config.toml
d_mlp = 512
norm_place = "pre"
grad_clip = 0.5
Each number is 50 + 15 x the weight over the matrix's rms, rounded and kept within 0 to 99. Layers, rows and columns count from 0.

# down: layer 15 MLP down (transposed), 512x192, rms 0.125, rows 103-114, columns 0-191
# gate: layer 15 MLP gate, 512x192, rms 0.323, rows 104-115, columns 0-191
# up: layer 15 MLP up, 512x192, rms 0.339, rows 104-115, columns 0-191
down103:29 45 32 67 63 41 51 74 42 60 38 45 36 67 67 66 39 55 49 50 44 49 30 63 78 31 45 60 22 52 57 58 53 49 68 58 46 71 43 66 35 19 43 76 40 33 56 53 21 51 47 48 35 48 48 15 39 45 40 37 48 56 93 48 72 68 57 52 44 57 59 57 53 29 43 62 47 58 38 47 43 40 30 70 57 60 67 49 41 62 56 53 42 74 53 70 62 39 34 66 38 66 36 18 40 46 45 79 62 61 49 49 49 60 60 51 57 42 60 63 74 47 48 60 53 36 55 85 69 64 31 56 45 54 56 55 58 40 41 52 56 54 52 54 60 51 38 51 61 38 74 34 56 57 33 57 49 19 40 66 57 37 77 54 41 99 48 81 54 40 67 25 69 54 57 57 72 54 35 39 70 44 81 64 49 44 66 56 76 53 70 59
gate104:43 63 30 45 40 41 45 61 60 65 49 37 64 45 53 32 54 39 44 47 33 33 56 55 57 59 84 12 71 73 39 18 50 36 45 26 49 36 45 25 57 26 57 14 67 47 70 54 33 36 41 78 42 54 52 63 59 36 44 55 66 61 39 41 46 53 43 42 56 46 45 58 38 61 62 24 28 53 49 28 66 83 40 39 55 41 44 56 42 57 25 46 59 27 62 55 51 51 11 76 43 84 25 38 60 50 44 31 50 31 33 29 41 78 55 67 73 80 70 60 32 57 32 62 31 26 61 50 67 36 45 50 40 50 78 42 47 61 58 40 41 84 47 33 68 69 61 60 32 64 45 68 52 60 60 46 47 56 57 69 50 62 38 51 74 53 50 45 38 80 45 58 41 65 76 56 61 58 41 25 51 53 56 56 77 34 59 40 41 54 80 59
up104:72 53 55 46 58 60 68 46 51 54 44 73 52 84 22 57 67 40 45 47 56 62 38 37 43 35 69 57 53 63 56 53 12 50 47 62 13 54 34 43 57 60 55 50 28 58 67 53 66 45 39 66 30 48 44 46 51 45 46 51 51 54 53 30 53 99 63 55 72 53 54 50 49 36 59 50 18 56 37 46 40 67 95 50 55 53 54 36 53 51 74 38 51 58 49 46 55 24 58 41 38 44 48 45 44 48 58 43 27 52 64 52 25 63 19 42 41 49 49 63 34 43 66 83 75 61 35 34 50 33 31 30 33 55 52 52 60 32 31 36 49 46 63 28 53 62 51 43 51 25 45 45 58 55 14 49 48 33 59 61 58 57 44 44 57 64 43 57 70 39 53 41 45 33 52 55 33 51 64 55 32 69 57 76 22 51 80 61 51 49 42 52
down104:66 51 66 70 27 56 40 37 22 45 29 52 49 60 60 63 62 35 81 48 53 47 32 29 65 52 56 47 56 55 42 24 59 74 51 33 65 64 56 27 63 67 52 48 56 69 36 48 48 15 52 43 52 38 45 31 44 37 54 51 33 37 66 46 48 63 44 68 75 45 55 17 27 40 29 54 72 39 70 65 67 52 53 68 27 66 27 42 45 48 47 61 69 48 33 50 51 52 62 34 31 56 67 68 57 59 80 59 56 40 58 60 56 64 39 50 53 47 76 64 42 32 76 44 48 77 66 56 55 38 41 67 53 51 74 50 43 59 55 53 57 27 34 50 25 47 44 40 54 75 74 67 55 32 48 38 99 60 62 48 51 59 34 41 57 60 47 35 51 37 45 44 60 44 33 28 49 37 60 40 63 51 32 49 71 40 36 69 53 37 41 61
gate105:31 38 73 44 61 62 70 66 57 25 43 25 75 53 48 54 64 46 55 33 59 45 70 34 39 25 40 42 49 71 12 76 66 30 46 44 81 65 37 46 71 59 53 62 21 71 43 62 42 75 89 73 25 60 24 39 45 56 16 37 72 48 55 36 58 43 35 64 46 49 37 50 30 50 36 38 41 22 45 50 52 50 80 64 65 22 52 69 42 19 17 39 17 56 41 46 55 19 44 45 52 60 43 37 72 18 65 24 44 54 65 43 52 55 61 48 45 58 53 16 40 55 40 68 53 47 67 27 53 54 51 42 39 54 53 53 43 37 56 44 33 35 33 29 43 58 56 31 51 83 26 68 39 70 68 60 58 53 53 36 62 50 26 41 51 69 56 69 71 56 40 65 34 70 54 66 46 68 34 98 50 39 58 57 64 57 45 70 69 50 28 62
up105:49 58 12 53 35 05 46 50 48 58 74 83 55 36 59 63 57 75 74 26 35 49 41 45 53 80 51 31 44 36 50 69 45 62 43 17 65 55 61 56 58 46 49 41 69 73 30 47 53 43 41 35 56 48 64 69 45 32 60 59 57 80 61 47 23 48 55 71 62 13 46 40 65 58 71 73 59 43 65 68 28 70 33 47 70 37 57 59 78 74 42 35 11 55 24 58 81 58 55 38 14 48 80 37 43 23 61 59 85 53 80 54 47 54 45 40 64 58 52 58 53 81 38 57 34 52 62 46 58 31 55 59 24 57 44 48 47 47 65 38 65 40 55 40 79 44 29 49 18 24 59 26 30 51 44 61 35 76 43 60 39 90 57 69 46 50 57 43 69 28 53 49 35 39 36 49 62 30 48 39 45 51 33 53 47 73 33 46 23 38 62 43
down105:49 34 58 64 31 67 51 57 16 72 37 48 47 50 35 52 37 44 47 41 33 29 32 67 50 40 57 51 51 36 51 58 58 61 29 56 55 41 45 42 65 38 31 58 48 36 50 61 26 56 53 46 43 59 41 30 58 58 57 53 25 34 42 53 52 70 62 57 48 60 37 55 54 51 38 95 59 57 48 48 64 30 43 65 60 61 54 58 41 47 53 80 62 32 47 37 71 70 62 49 22 46 51 56 58 27 54 30 60 11 47 40 61 68 63 74 67 53 57 56 31 52 48 44 63 54 59 43 53 38 42 50 65 30 60 50 58 87 73 39 59 27 81 60 49 43 46 46 83 36 54 81 24 40 70 92 62 35 55 43 23 48 44 45 65 48 60 88 40 62 52 40 37 61 65 64 62 48 49 51 77 75 28 50 45 52 32 47 46 47 66 23
gate106:38 37 52 35 36 51 60 63 09 28 75 64 56 53 47 54 45 70 64 56 70 42 50 49 51 27 53 39 38 50 21 56 43 64 51 41 42 75 58 52 62 33 32 35 46 42 47 67 54 15 49 77 39 49 23 43 44 74 53 47 56 54 78 56 52 75 52 51 61 44 60 41 44 86 46 69 45 48 62 59 50 51 23 54 32 28 59 28 45 74 51 38 64 68 58 60 36 26 46 56 40 45 35 56 60 66 16 25 47 52 64 49 40 44 42 56 56 58 45 40 43 45 55 42 68 78 73 56 69 42 44 61 29 58 47 53 62 39 64 46 57 49 41 42 59 55 67 64 51 39 43 44 46 78 41 72 53 51 32 49 37 41 56 79 41 48 46 52 51 46 67 26 34 35 49 48 57 54 55 71 42 56 41 66 60 52 43 18 47 62 59 35
up106:26 48 45 32 48 50 77 56 52 57 48 54 45 69 32 44 36 62 52 53 55 47 54 52 54 55 47 51 60 56 52 47 51 42 38 65 46 63 41 56 80 42 38 45 57 28 28 62 35 51 45 50 51 29 32 62 46 30 44 55 44 47 67 59 48 55 51 36 58 48 66 17 36 46 53 42 47 66 71 40 52 74 43 71 62 36 50 42 47 56 65 47 17 71 59 60 28 43 61 76 63 51 32 63 40 55 41 60 48 25 67 39 41 50 30 57 43 69 49 44 59 52 64 55 78 61 30 53 55 63 65 34 46 43 73 49 74 22 54 56 22 43 43 69 80 42 56 38 66 40 35 60 55 44 51 55 55 68 32 39 72 45 50 63 44 53 50 64 65 39 38 24 69 35 62 43 42 48 61 72 43 57 35 41 68 62 53 49 31 45 72 37
down106:82 43 52 65 77 61 23 62 41 51 53 60 68 43 62 23 47 26 69 47 58 26 60 50 20 34 57 45 52 28 29 34 42 56 36 50 55 27 35 74 34 71 47 39 53 71 63 56 44 73 72 60 32 77 50 55 68 68 37 70 49 28 40 33 51 69 61 83 51 31 54 29 44 77 49 57 62 50 60 59 64 47 37 64 62 78 26 63 63 29 45 77 75 43 62 49 39 30 81 40 40 71 22 52 56 82 52 59 42 46 55 76 47 41 64 34 67 15 55 67 61 43 24 60 35 63 52 40 47 52 26 42 52 33 53 44 49 68 32 42 37 61 42 38 45 41 37 67 45 45 48 49 55 71 65 70 56 39 43 56 56 39 39 57 27 42 57 51 44 56 33 21 38 48 40 28 49 57 56 82 56 45 50 42 66 42 47 77 65 88 56 40
gate107:59 29 47 57 57 50 52 46 42 63 34 26 60 48 62 70 48 65 58 48 45 78 18 69 60 59 60 99 49 63 63 51 69 38 36 70 27 50 59 53 51 51 47 45 70 47 22 38 37 38 48 63 34 51 48 71 38 56 70 52 36 76 41 84 67 42 59 45 51 46 49 79 46 70 68 64 36 78 23 54 54 45 40 77 69 69 65 28 71 48 40 56 43 44 53 60 58 53 42 40 38 38 45 43 44 37 58 44 25 66 50 31 40 48 23 49 44 31 53 44 57 42 07 77 26 42 49 68 65 48 63 68 52 31 61 40 63 38 57 31 65 53 32 84 97 66 55 53 79 68 20 47 80 70 42 44 56 61 56 38 71 69 58 53 82 37 46 76 41 35 42 63 62 46 64 86 72 45 46 39 60 34 37 50 66 59 58 35 19 21 50 49
up107:76 51 36 42 73 51 47 39 30 75 53 74 59 52 53 56 49 35 49 32 44 59 49 45 16 50 36 35 64 57 42 15 45 41 40 49 60 70 40 55 76 61 49 57 38 72 86 61 46 53 27 45 32 48 54 21 77 27 39 47 65 54 61 77 44 19 54 57 59 32 30 57 59 42 34 37 59 37 53 31 38 27 50 57 55 39 69 58 49 52 47 37 38 51 63 25 29 74 53 51 52 24 53 84 61 56 59 74 55 43 68 71 28 54 69 24 58 62 60 48 39 71 61 43 81 68 35 79 35 59 62 43 49 25 69 46 48 80 54 71 67 36 74 19 41 47 31 71 50 69 49 50 51 44 41 32 05 74 60 52 52 52 44 33 15 46 52 53 44 40 52 40 12 63 53 42 69 51 65 64 17 59 71 40 51 66 63 50 57 58 75 52
down107:31 57 53 46 59 55 45 48 43 63 50 34 55 45 63 40 57 56 66 43 56 53 55 71 79 23 70 75 41 66 52 32 67 62 65 45 47 72 56 40 42 55 50 38 45 45 26 45 50 42 67 58 81 56 47 69 47 50 67 37 32 25 42 44 62 42 37 38 32 70 72 69 31 61 55 56 39 52 45 50 77 38 56 40 41 53 30 41 51 54 69 39 60 36 61 62 49 57 13 59 35 30 88 45 81 30 58 45 41 64 64 58 73 44 25 63 63 57 42 66 71 28 34 35 29 40 48 28 54 63 69 89 36 52 50 58 38 49 34 50 62 57 63 54 53 52 43 50 61 27 44 46 39 54 55 64 59 45 20 40 72 57 42 78 66 50 60 69 52 60 50 68 51 55 71 56 45 42 18 37 54 46 71 57 72 46 62 53 37 55 29 77
gate108:49 44 64 53 44 40 67 60 43 63 52 55 59 42 46 42 39 51 53 33 52 58 48 73 63 56 57 51 48 50 45 27 53 68 86 46 38 68 78 71 72 49 54 52 95 47 39 45 37 47 53 43 55 42 38 54 51 40 46 55 85 48 41 69 49 60 60 34 24 40 51 32 38 64 40 57 84 68 39 41 52 41 28 36 52 52 67 48 36 43 56 47 73 72 55 67 42 36 45 38 71 55 69 50 45 57 63 36 57 66 39 37 61 43 34 47 34 66 57 64 41 50 27 37 57 44 47 36 60 72 45 25 47 53 66 71 76 64 33 62 57 27 70 68 40 41 35 56 56 50 34 50 33 58 42 80 68 61 18 27 67 33 51 59 42 62 68 58 55 80 45 61 61 66 48 43 31 50 44 95 13 43 58 51 52 39 62 60 31 27 46 39
up108:29 68 70 24 56 53 54 52 64 58 53 56 52 42 55 36 47 46 83 77 43 34 38 45 46 48 44 62 57 59 73 34 80 39 23 61 66 42 45 49 46 55 52 53 62 76 42 57 39 51 32 40 38 67 61 28 74 58 50 45 61 56 54 60 55 36 44 43 39 71 32 54 50 51 42 46 45 73 60 67 42 11 61 29 46 63 33 25 49 60 51 43 74 64 50 42 72 73 48 60 70 40 52 28 33 48 40 47 77 48 53 44 33 52 80 50 22 44 44 38 52 31 38 49 64 58 27 72 36 28 42 70 38 45 32 48 67 55 54 24 60 63 57 49 33 54 61 66 45 36 81 56 74 22 51 57 51 49 87 61 39 54 40 48 49 59 40 58 27 30 66 44 66 31 63 71 58 63 37 33 54 38 38 46 50 27 55 45 29 56 38 43
down108:44 53 70 39 54 85 46 45 70 62 32 49 11 39 43 50 59 86 63 44 58 62 48 35 48 46 39 40 61 69 59 64 71 50 13 40 60 35 49 57 45 42 44 39 52 62 27 53 62 60 67 44 40 55 41 57 48 76 30 58 56 86 27 48 95 18 59 42 60 45 51 58 36 66 67 46 40 45 56 47 47 53 68 62 39 54 48 51 64 55 43 55 40 62 54 43 40 48 62 43 57 61 42 61 40 44 34 49 42 48 55 47 34 30 51 37 43 52 29 52 52 50 49 45 64 47 56 59 67 11 56 69 34 31 60 80 45 28 87 35 55 58 57 41 58 39 39 43 52 56 55 22 31 72 43 57 41 50 81 38 46 53 51 50 52 39 33 46 42 50 53 33 39 09 64 31 51 66 37 41 30 26 47 34 68 61 56 31 50 36 59 58
gate109:59 54 50 50 59 43 58 62 32 30 72 47 57 36 56 31 60 63 62 75 51 34 56 66 58 76 55 48 61 57 19 56 52 36 34 69 48 84 58 75 66 24 22 53 50 69 46 46 72 27 35 52 36 82 70 66 67 32 52 58 57 61 55 56 70 40 57 46 52 81 50 69 65 54 46 44 69 61 34 55 39 37 50 58 56 36 44 33 48 42 40 60 47 79 31 40 61 77 55 52 59 52 56 49 35 24 93 72 53 50 38 50 51 86 70 77 65 77 38 49 45 47 55 57 42 70 54 50 67 49 34 46 69 68 27 33 47 31 64 48 67 41 29 44 79 53 52 45 53 26 20 38 29 77 65 43 43 51 50 40 30 43 29 25 48 37 82 72 61 56 54 66 70 24 74 58 49 45 70 40 63 46 48 51 76 49 27 45 46 77 69 36
up109:42 52 55 45 53 44 54 47 48 65 44 69 39 36 42 32 72 61 63 45 42 27 70 81 45 39 44 32 52 52 40 52 44 54 47 35 64 61 35 38 35 65 44 35 36 48 74 44 36 51 49 45 25 61 69 60 66 29 44 70 37 37 37 77 64 41 61 26 44 50 48 49 24 43 74 52 46 50 31 56 68 51 42 57 16 33 63 65 30 59 50 33 30 54 40 55 62 65 43 40 41 16 36 39 49 43 87 47 52 52 52 49 28 57 30 64 64 88 58 73 46 39 67 55 16 52 56 39 58 47 30 46 42 50 42 67 49 42 63 56 50 61 38 17 33 52 37 64 46 55 38 50 51 37 50 67 45 44 45 63 50 54 43 56 37 00 68 25 23 39 68 42 42 70 69 45 45 65 58 51 60 60 53 64 46 36 69 56 29 67 37 68
down109:64 81 74 58 39 47 68 37 38 45 36 41 59 52 52 45 54 57 55 42 55 26 29 33 81 66 43 24 60 41 71 43 55 41 13 50 63 39 26 42 41 34 58 08 88 57 43 44 23 67 60 32 42 60 55 57 32 45 44 29 36 55 73 62 48 59 28 79 70 21 60 56 50 57 53 48 32 20 58 38 37 45 26 28 47 47 39 31 41 40 55 61 77 40 44 57 55 53 20 58 50 38 29 50 53 46 15 39 34 54 78 28 42 68 36 36 48 46 41 42 46 82 94 26 25 48 58 63 29 43 37 67 41 40 64 66 59 66 85 60 46 48 63 48 61 23 60 33 40 50 45 34 62 42 39 49 64 64 33 60 44 82 57 56 35 57 65 39 44 68 49 53 56 52 47 59 28 52 30 70 47 60 52 73 27 30 57 51 42 45 54 52
gate110:53 41 83 48 44 75 38 56 54 51 46 82 90 54 38 42 76 72 54 52 54 62 58 70 49 59 43 49 71 60 70 74 37 30 55 75 46 45 51 51 33 49 29 57 33 44 35 36 71 81 25 61 22 60 51 53 56 49 78 65 37 52 40 60 68 54 57 28 49 33 59 52 74 47 44 66 47 14 58 25 75 51 63 39 61 53 43 48 50 56 46 42 73 63 40 49 47 48 44 44 49 40 37 59 70 57 45 41 59 24 72 68 28 36 51 65 56 71 70 51 25 20 43 29 37 54 54 50 57 57 31 51 41 70 21 45 12 52 50 31 53 55 48 59 52 47 41 60 50 51 68 52 29 41 36 60 55 40 35 31 51 64 47 75 74 55 32 15 33 37 51 38 62 44 77 36 61 33 56 50 44 41 68 38 37 69 50 40 42 55 60 68
up110:75 58 60 48 49 66 41 43 58 49 26 53 61 45 19 71 58 35 81 75 33 39 45 41 58 33 40 64 29 44 75 49 61 57 46 71 59 76 65 49 52 45 18 37 43 43 33 46 49 71 51 36 41 69 52 96 46 69 65 82 39 54 37 70 49 10 62 61 52 65 55 26 52 68 68 64 51 45 44 38 38 67 42 59 54 17 47 39 31 68 56 46 36 48 55 41 46 56 61 48 57 46 63 49 40 59 37 40 60 38 55 47 42 37 65 40 29 65 51 52 60 49 56 45 63 39 34 48 53 45 40 71 74 60 35 64 35 62 43 24 46 68 40 71 42 42 37 69 45 63 57 40 54 71 24 35 60 54 49 34 40 70 82 37 48 54 54 36 49 57 27 48 51 69 83 80 64 45 43 47 38 29 43 69 43 30 63 14 20 50 55 54
down110:50 61 58 70 55 64 77 63 45 43 69 69 69 31 55 51 21 75 38 42 62 51 52 66 43 60 33 19 67 46 44 30 56 34 56 48 53 58 51 72 46 58 55 71 44 45 33 47 57 27 69 33 45 29 61 46 84 54 56 67 67 52 61 27 48 55 30 42 62 57 81 53 66 39 58 46 36 31 34 75 60 60 49 48 59 56 72 76 39 75 51 35 67 75 56 62 56 59 30 42 60 49 34 46 65 44 64 45 52 49 46 54 49 53 45 62 51 61 46 59 29 47 59 13 37 42 72 54 45 46 28 64 44 51 77 67 57 62 48 46 34 51 43 74 28 27 73 58 46 86 74 76 30 38 52 42 55 35 50 72 42 58 24 32 60 47 35 45 74 36 64 44 27 52 33 38 35 48 46 51 47 23 64 76 39 50 42 48 59 53 60 45
gate111:29 23 68 66 50 41 41 63 67 50 52 67 65 30 40 48 42 58 44 60 39 32 58 50 37 50 64 37 54 71 34 51 58 71 58 85 61 41 40 56 59 31 45 29 68 49 40 31 72 59 47 82 68 34 63 68 58 60 59 28 45 55 55 45 54 57 47 49 41 58 35 69 87 47 63 66 69 26 61 55 44 50 61 49 40 35 44 34 56 64 33 45 33 53 50 36 43 34 65 72 63 20 29 38 64 50 54 63 65 24 36 61 37 62 45 56 58 46 50 34 63 65 39 57 43 44 46 65 25 45 41 62 42 46 43 38 61 58 57 55 55 36 73 43 31 59 68 50 57 50 35 52 38 08 83 48 77 55 46 54 72 41 76 32 56 42 62 69 54 13 42 47 52 33 56 44 63 34 81 44 24 38 33 40 54 73 59 29 31 33 49 59
up111:68 30 25 32 48 53 48 33 49 45 34 37 50 57 54 29 72 44 57 28 55 30 44 40 37 31 30 41 59 39 54 47 38 41 72 44 61 75 48 50 77 55 67 60 48 46 82 39 62 31 44 57 42 45 52 54 31 72 59 64 47 36 61 33 66 19 31 50 25 55 52 58 34 47 39 53 47 18 29 41 42 47 46 62 48 32 75 40 08 49 51 66 53 54 39 67 40 25 40 26 65 74 59 44 32 35 61 41 60 30 66 52 48 31 19 47 37 29 36 50 53 57 46 44 33 59 62 36 41 54 39 65 45 36 31 60 36 77 49 24 56 28 58 50 69 67 27 66 38 51 38 35 51 60 33 72 75 88 39 27 59 44 59 54 68 53 46 25 79 41 28 46 50 69 51 64 38 58 23 42 63 47 69 47 50 29 83 37 60 54 57 49
down111:80 53 43 63 50 70 53 55 22 64 37 82 36 48 62 25 31 56 43 43 72 29 34 84 26 49 29 58 40 82 74 51 48 35 66 61 39 41 37 59 45 67 24 61 62 38 48 27 51 46 43 10 54 61 50 49 52 62 58 35 73 38 38 42 42 51 37 46 60 43 28 59 61 31 37 32 36 43 70 39 61 54 56 71 52 69 44 74 45 51 47 49 66 61 75 34 31 25 64 51 25 30 55 54 68 56 33 51 51 89 50 71 25 30 41 50 55 56 34 46 67 73 37 29 66 61 47 56 72 48 24 43 61 51 62 49 45 41 48 60 60 61 67 34 53 65 48 52 63 48 56 58 60 25 53 25 46 36 64 43 59 52 35 42 32 40 27 57 58 80 58 44 28 40 60 69 43 45 53 66 36 26 46 51 43 56 73 34 57 65 36 21
gate112:55 63 65 61 26 29 36 67 48 31 64 33 44 60 29 52 64 54 53 42 54 50 62 54 66 28 57 35 37 35 39 61 27 55 74 40 39 61 39 27 37 41 37 91 56 47 46 60 57 53 58 43 64 49 75 84 68 08 56 42 63 51 45 44 32 35 72 37 33 35 56 54 52 54 59 60 10 41 33 24 42 57 43 24 56 63 48 49 44 56 28 57 33 79 44 57 39 74 50 62 30 68 77 44 77 34 40 61 77 40 60 53 57 48 45 66 53 46 24 29 56 50 48 33 48 60 53 58 72 50 43 59 43 65 58 48 43 48 53 64 44 43 55 25 53 57 45 56 52 53 42 85 63 34 76 82 50 40 36 49 35 46 55 67 62 47 54 59 47 52 58 43 20 63 90 47 55 72 61 53 50 55 27 42 63 53 43 37 41 36 74 50
up112:46 78 54 39 59 62 54 57 48 50 37 17 20 56 50 56 83 48 58 52 51 67 68 41 42 53 48 85 46 63 43 73 69 51 48 42 61 44 54 59 81 69 59 54 38 22 57 45 68 46 48 39 57 41 30 46 56 66 48 63 59 21 46 55 52 70 24 58 76 65 24 44 58 55 46 39 45 60 61 50 59 30 46 47 27 68 51 44 45 43 60 76 41 39 33 65 52 39 50 62 39 51 48 58 33 54 53 48 26 89 55 44 61 38 67 56 20 29 75 58 16 65 37 73 87 62 50 34 37 44 45 71 44 24 82 38 28 78 61 60 55 40 31 53 52 63 47 63 51 56 50 43 35 46 75 39 34 73 63 47 67 73 52 39 48 33 51 52 59 57 44 49 48 61 47 51 40 36 65 53 45 39 35 42 29 52 55 62 45 50 47 53
down112:52 64 40 32 57 65 43 18 53 47 53 75 63 57 46 50 50 35 37 35 52 43 58 64 41 59 78 65 33 51 55 50 59 37 37 27 44 66 73 58 56 67 20 36 41 52 46 62 47 69 47 31 32 40 59 38 54 43 39 51 18 43 46 58 53 50 46 53 42 58 51 62 66 65 43 25 52 44 45 46 31 54 53 66 39 29 51 36 51 40 57 27 48 59 29 33 39 57 57 71 59 47 61 45 27 70 26 52 37 52 87 58 45 51 73 56 50 94 51 65 50 37 57 62 72 64 44 68 52 14 33 59 65 57 71 58 52 38 68 55 63 49 29 38 65 62 31 82 64 69 52 49 40 53 61 38 32 51 49 63 20 58 56 13 28 42 25 60 33 41 36 85 59 64 67 42 78 60 41 35 57 63 60 51 46 59 55 55 40 32 47 70
gate113:36 69 79 31 43 56 55 55 46 62 28 77 46 72 58 44 60 54 46 54 39 46 54 54 30 55 28 50 40 51 43 42 41 55 70 40 25 44 34 46 39 50 78 65 51 51 60 59 69 19 30 54 22 53 34 42 57 37 35 56 56 40 50 30 80 43 40 76 58 73 50 25 55 41 61 28 44 74 63 25 63 52 54 41 61 35 43 76 62 63 54 74 52 32 30 69 35 36 66 53 44 61 20 39 31 40 51 49 31 36 46 72 66 67 49 73 39 35 62 57 39 75 71 75 48 56 72 66 29 69 35 29 50 61 46 36 39 53 58 63 37 51 73 68 31 70 34 52 59 58 47 53 60 46 48 56 47 60 48 73 27 61 49 52 78 37 22 21 49 36 38 47 31 41 41 61 15 36 66 47 19 35 62 34 56 27 46 56 54 63 43 70
up113:34 61 44 13 68 37 36 37 22 71 71 36 69 54 53 52 52 50 53 50 76 44 51 36 65 60 36 63 44 50 54 55 59 35 48 46 74 47 68 46 62 60 53 30 59 36 84 32 40 35 66 42 44 58 49 49 49 72 82 55 80 40 82 66 24 45 60 49 59 38 48 44 42 72 39 74 67 45 28 83 51 39 73 51 42 47 51 35 65 32 52 45 39 54 46 88 83 49 55 56 54 42 26 52 61 29 39 53 24 38 69 47 50 65 69 36 67 30 47 50 40 40 42 37 36 47 21 64 56 53 62 88 32 44 33 81 78 58 42 18 64 27 23 73 26 64 66 52 21 63 81 51 71 36 40 46 59 68 47 38 33 67 40 37 60 64 83 57 52 50 33 77 52 80 47 52 38 33 37 89 56 41 54 17 61 41 43 67 46 42 69 48
down113:48 54 46 71 60 48 29 58 54 44 33 82 55 33 44 62 34 48 44 47 44 75 50 37 55 51 09 51 57 45 55 35 54 28 49 47 64 60 34 57 48 72 54 55 62 25 37 42 65 39 48 63 58 46 52 41 31 29 26 44 19 21 36 70 37 55 23 44 55 64 41 46 85 38 42 49 66 49 53 51 34 33 08 31 64 48 57 14 70 64 40 65 93 83 64 43 69 65 60 57 28 49 45 50 82 31 31 41 50 54 66 53 67 54 42 68 40 70 35 52 44 41 52 54 47 42 37 47 60 63 52 54 31 43 40 16 64 57 41 64 43 52 36 31 52 32 44 34 77 61 58 59 38 22 42 46 72 38 23 55 52 60 69 78 55 31 62 58 32 46 60 80 70 34 76 41 58 54 53 51 51 53 87 91 35 40 82 59 55 51 68 66
gate114:36 51 69 55 36 73 61 26 50 40 36 41 71 53 46 29 38 42 63 34 41 89 45 36 41 27 51 19 52 39 43 55 43 31 42 19 27 73 31 35 51 59 47 38 37 40 13 29 67 48 45 50 49 35 52 67 58 49 73 63 54 51 51 32 60 63 60 33 33 72 72 50 62 38 48 40 54 70 41 35 44 41 64 90 43 55 47 67 55 58 52 50 28 51 43 56 51 50 53 35 51 59 68 28 75 63 45 44 37 33 61 51 57 36 73 54 33 37 30 59 36 58 35 25 50 56 71 55 37 62 72 84 45 46 26 35 41 61 43 57 52 17 48 38 50 47 63 63 72 50 39 80 61 44 44 66 93 58 26 89 33 57 66 45 68 39 57 41 58 46 36 46 55 56 38 48 40 45 66 43 48 39 41 44 64 60 44 38 64 49 52 64
up114:20 46 59 52 27 33 76 71 56 34 60 31 79 34 03 52 24 39 59 40 49 54 71 41 46 45 69 26 70 51 19 49 24 41 57 40 52 82 51 35 35 60 85 51 30 48 34 24 58 33 58 43 28 27 57 51 35 25 57 44 66 36 31 53 44 60 62 41 60 80 59 47 57 42 26 52 37 54 28 35 32 27 53 42 32 42 61 45 46 54 49 58 54 33 64 38 42 48 55 04 36 45 76 71 29 49 24 66 56 35 74 40 50 56 47 49 52 36 34 77 68 40 46 44 77 44 54 40 44 69 33 51 34 43 24 55 34 50 77 57 38 36 38 46 29 40 34 52 49 59 33 51 45 45 59 39 58 57 59 77 34 53 29 54 53 30 61 31 27 37 44 53 23 23 39 58 37 71 73 41 36 45 65 42 60 54 17 53 54 42 52 52
down114:64 47 45 66 49 59 56 51 57 42 39 23 58 47 79 28 36 37 63 36 58 56 14 33 53 43 25 18 35 56 63 65 48 52 37 44 42 52 35 39 24 59 36 29 38 59 46 72 37 84 58 60 26 50 70 67 33 64 41 52 50 46 52 37 55 71 48 68 37 72 25 54 34 48 51 38 51 65 68 41 65 50 57 59 39 66 87 65 51 18 53 48 65 61 32 63 19 37 51 46 43 43 35 18 70 35 45 65 37 19 66 34 40 60 78 33 32 43 37 56 52 62 35 42 59 36 55 45 42 43 78 66 67 77 71 51 50 50 42 53 77 19 35 63 33 50 57 40 43 65 52 40 62 38 36 43 42 53 42 42 26 66 68 16 69 57 58 36 66 36 59 73 59 60 39 62 41 52 53 97 57 54 27 52 91 46 32 22 51 59 12 49
gate115:35 45 75 29 59 33 69 52 63 55 39 60 46 52 60 32 17 75 75 69 31 42 67 82 54 31 58 41 57 39 36 64 82 51 42 33 68 49 37 46 28 57 86 48 66 61 66 32 47 28 68 71 36 66 64 47 37 46 54 40 57 53 65 42 63 68 46 30 65 53 58 50 59 52 51 54 58 53 30 50 53 00 46 47 65 40 46 58 57 75 36 56 54 40 63 66 48 50 53 90 36 32 45 64 49 37 79 23 37 66 38 50 48 42 40 60 56 47 62 28 48 52 39 68 58 36 36 70 68 55 73 52 70 73 60 40 57 28 64 59 64 58 47 41 67 24 50 48 43 63 41 65 20 50 31 81 32 55 49 61 82 54 57 72 52 77 61 41 43 35 53 44 42 20 58 59 55 43 47 66 64 50 60 34 32 64 05 08 08 46 40 32
up115:35 41 44 43 76 27 57 72 51 53 43 15 42 80 50 84 55 37 50 66 57 57 49 45 51 75 66 53 46 56 73 50 60 46 55 13 80 53 33 42 29 55 29 30 12 59 57 46 50 67 40 71 41 48 44 26 85 52 39 49 41 51 34 63 79 27 39 55 55 43 21 55 44 47 32 26 37 50 56 72 59 35 35 60 11 81 67 58 12 48 65 45 22 53 44 35 49 60 37 58 44 40 54 77 53 22 43 27 54 53 31 50 42 45 35 61 55 25 51 53 56 88 53 76 46 53 70 51 47 44 67 86 56 52 62 58 34 67 38 40 70 55 53 68 57 67 58 63 31 50 45 52 55 47 40 68 38 43 20 57 74 45 46 27 46 38 58 30 40 68 60 51 72 39 66 68 42 35 44 73 53 82 74 85 67 40 36 61 74 65 82 33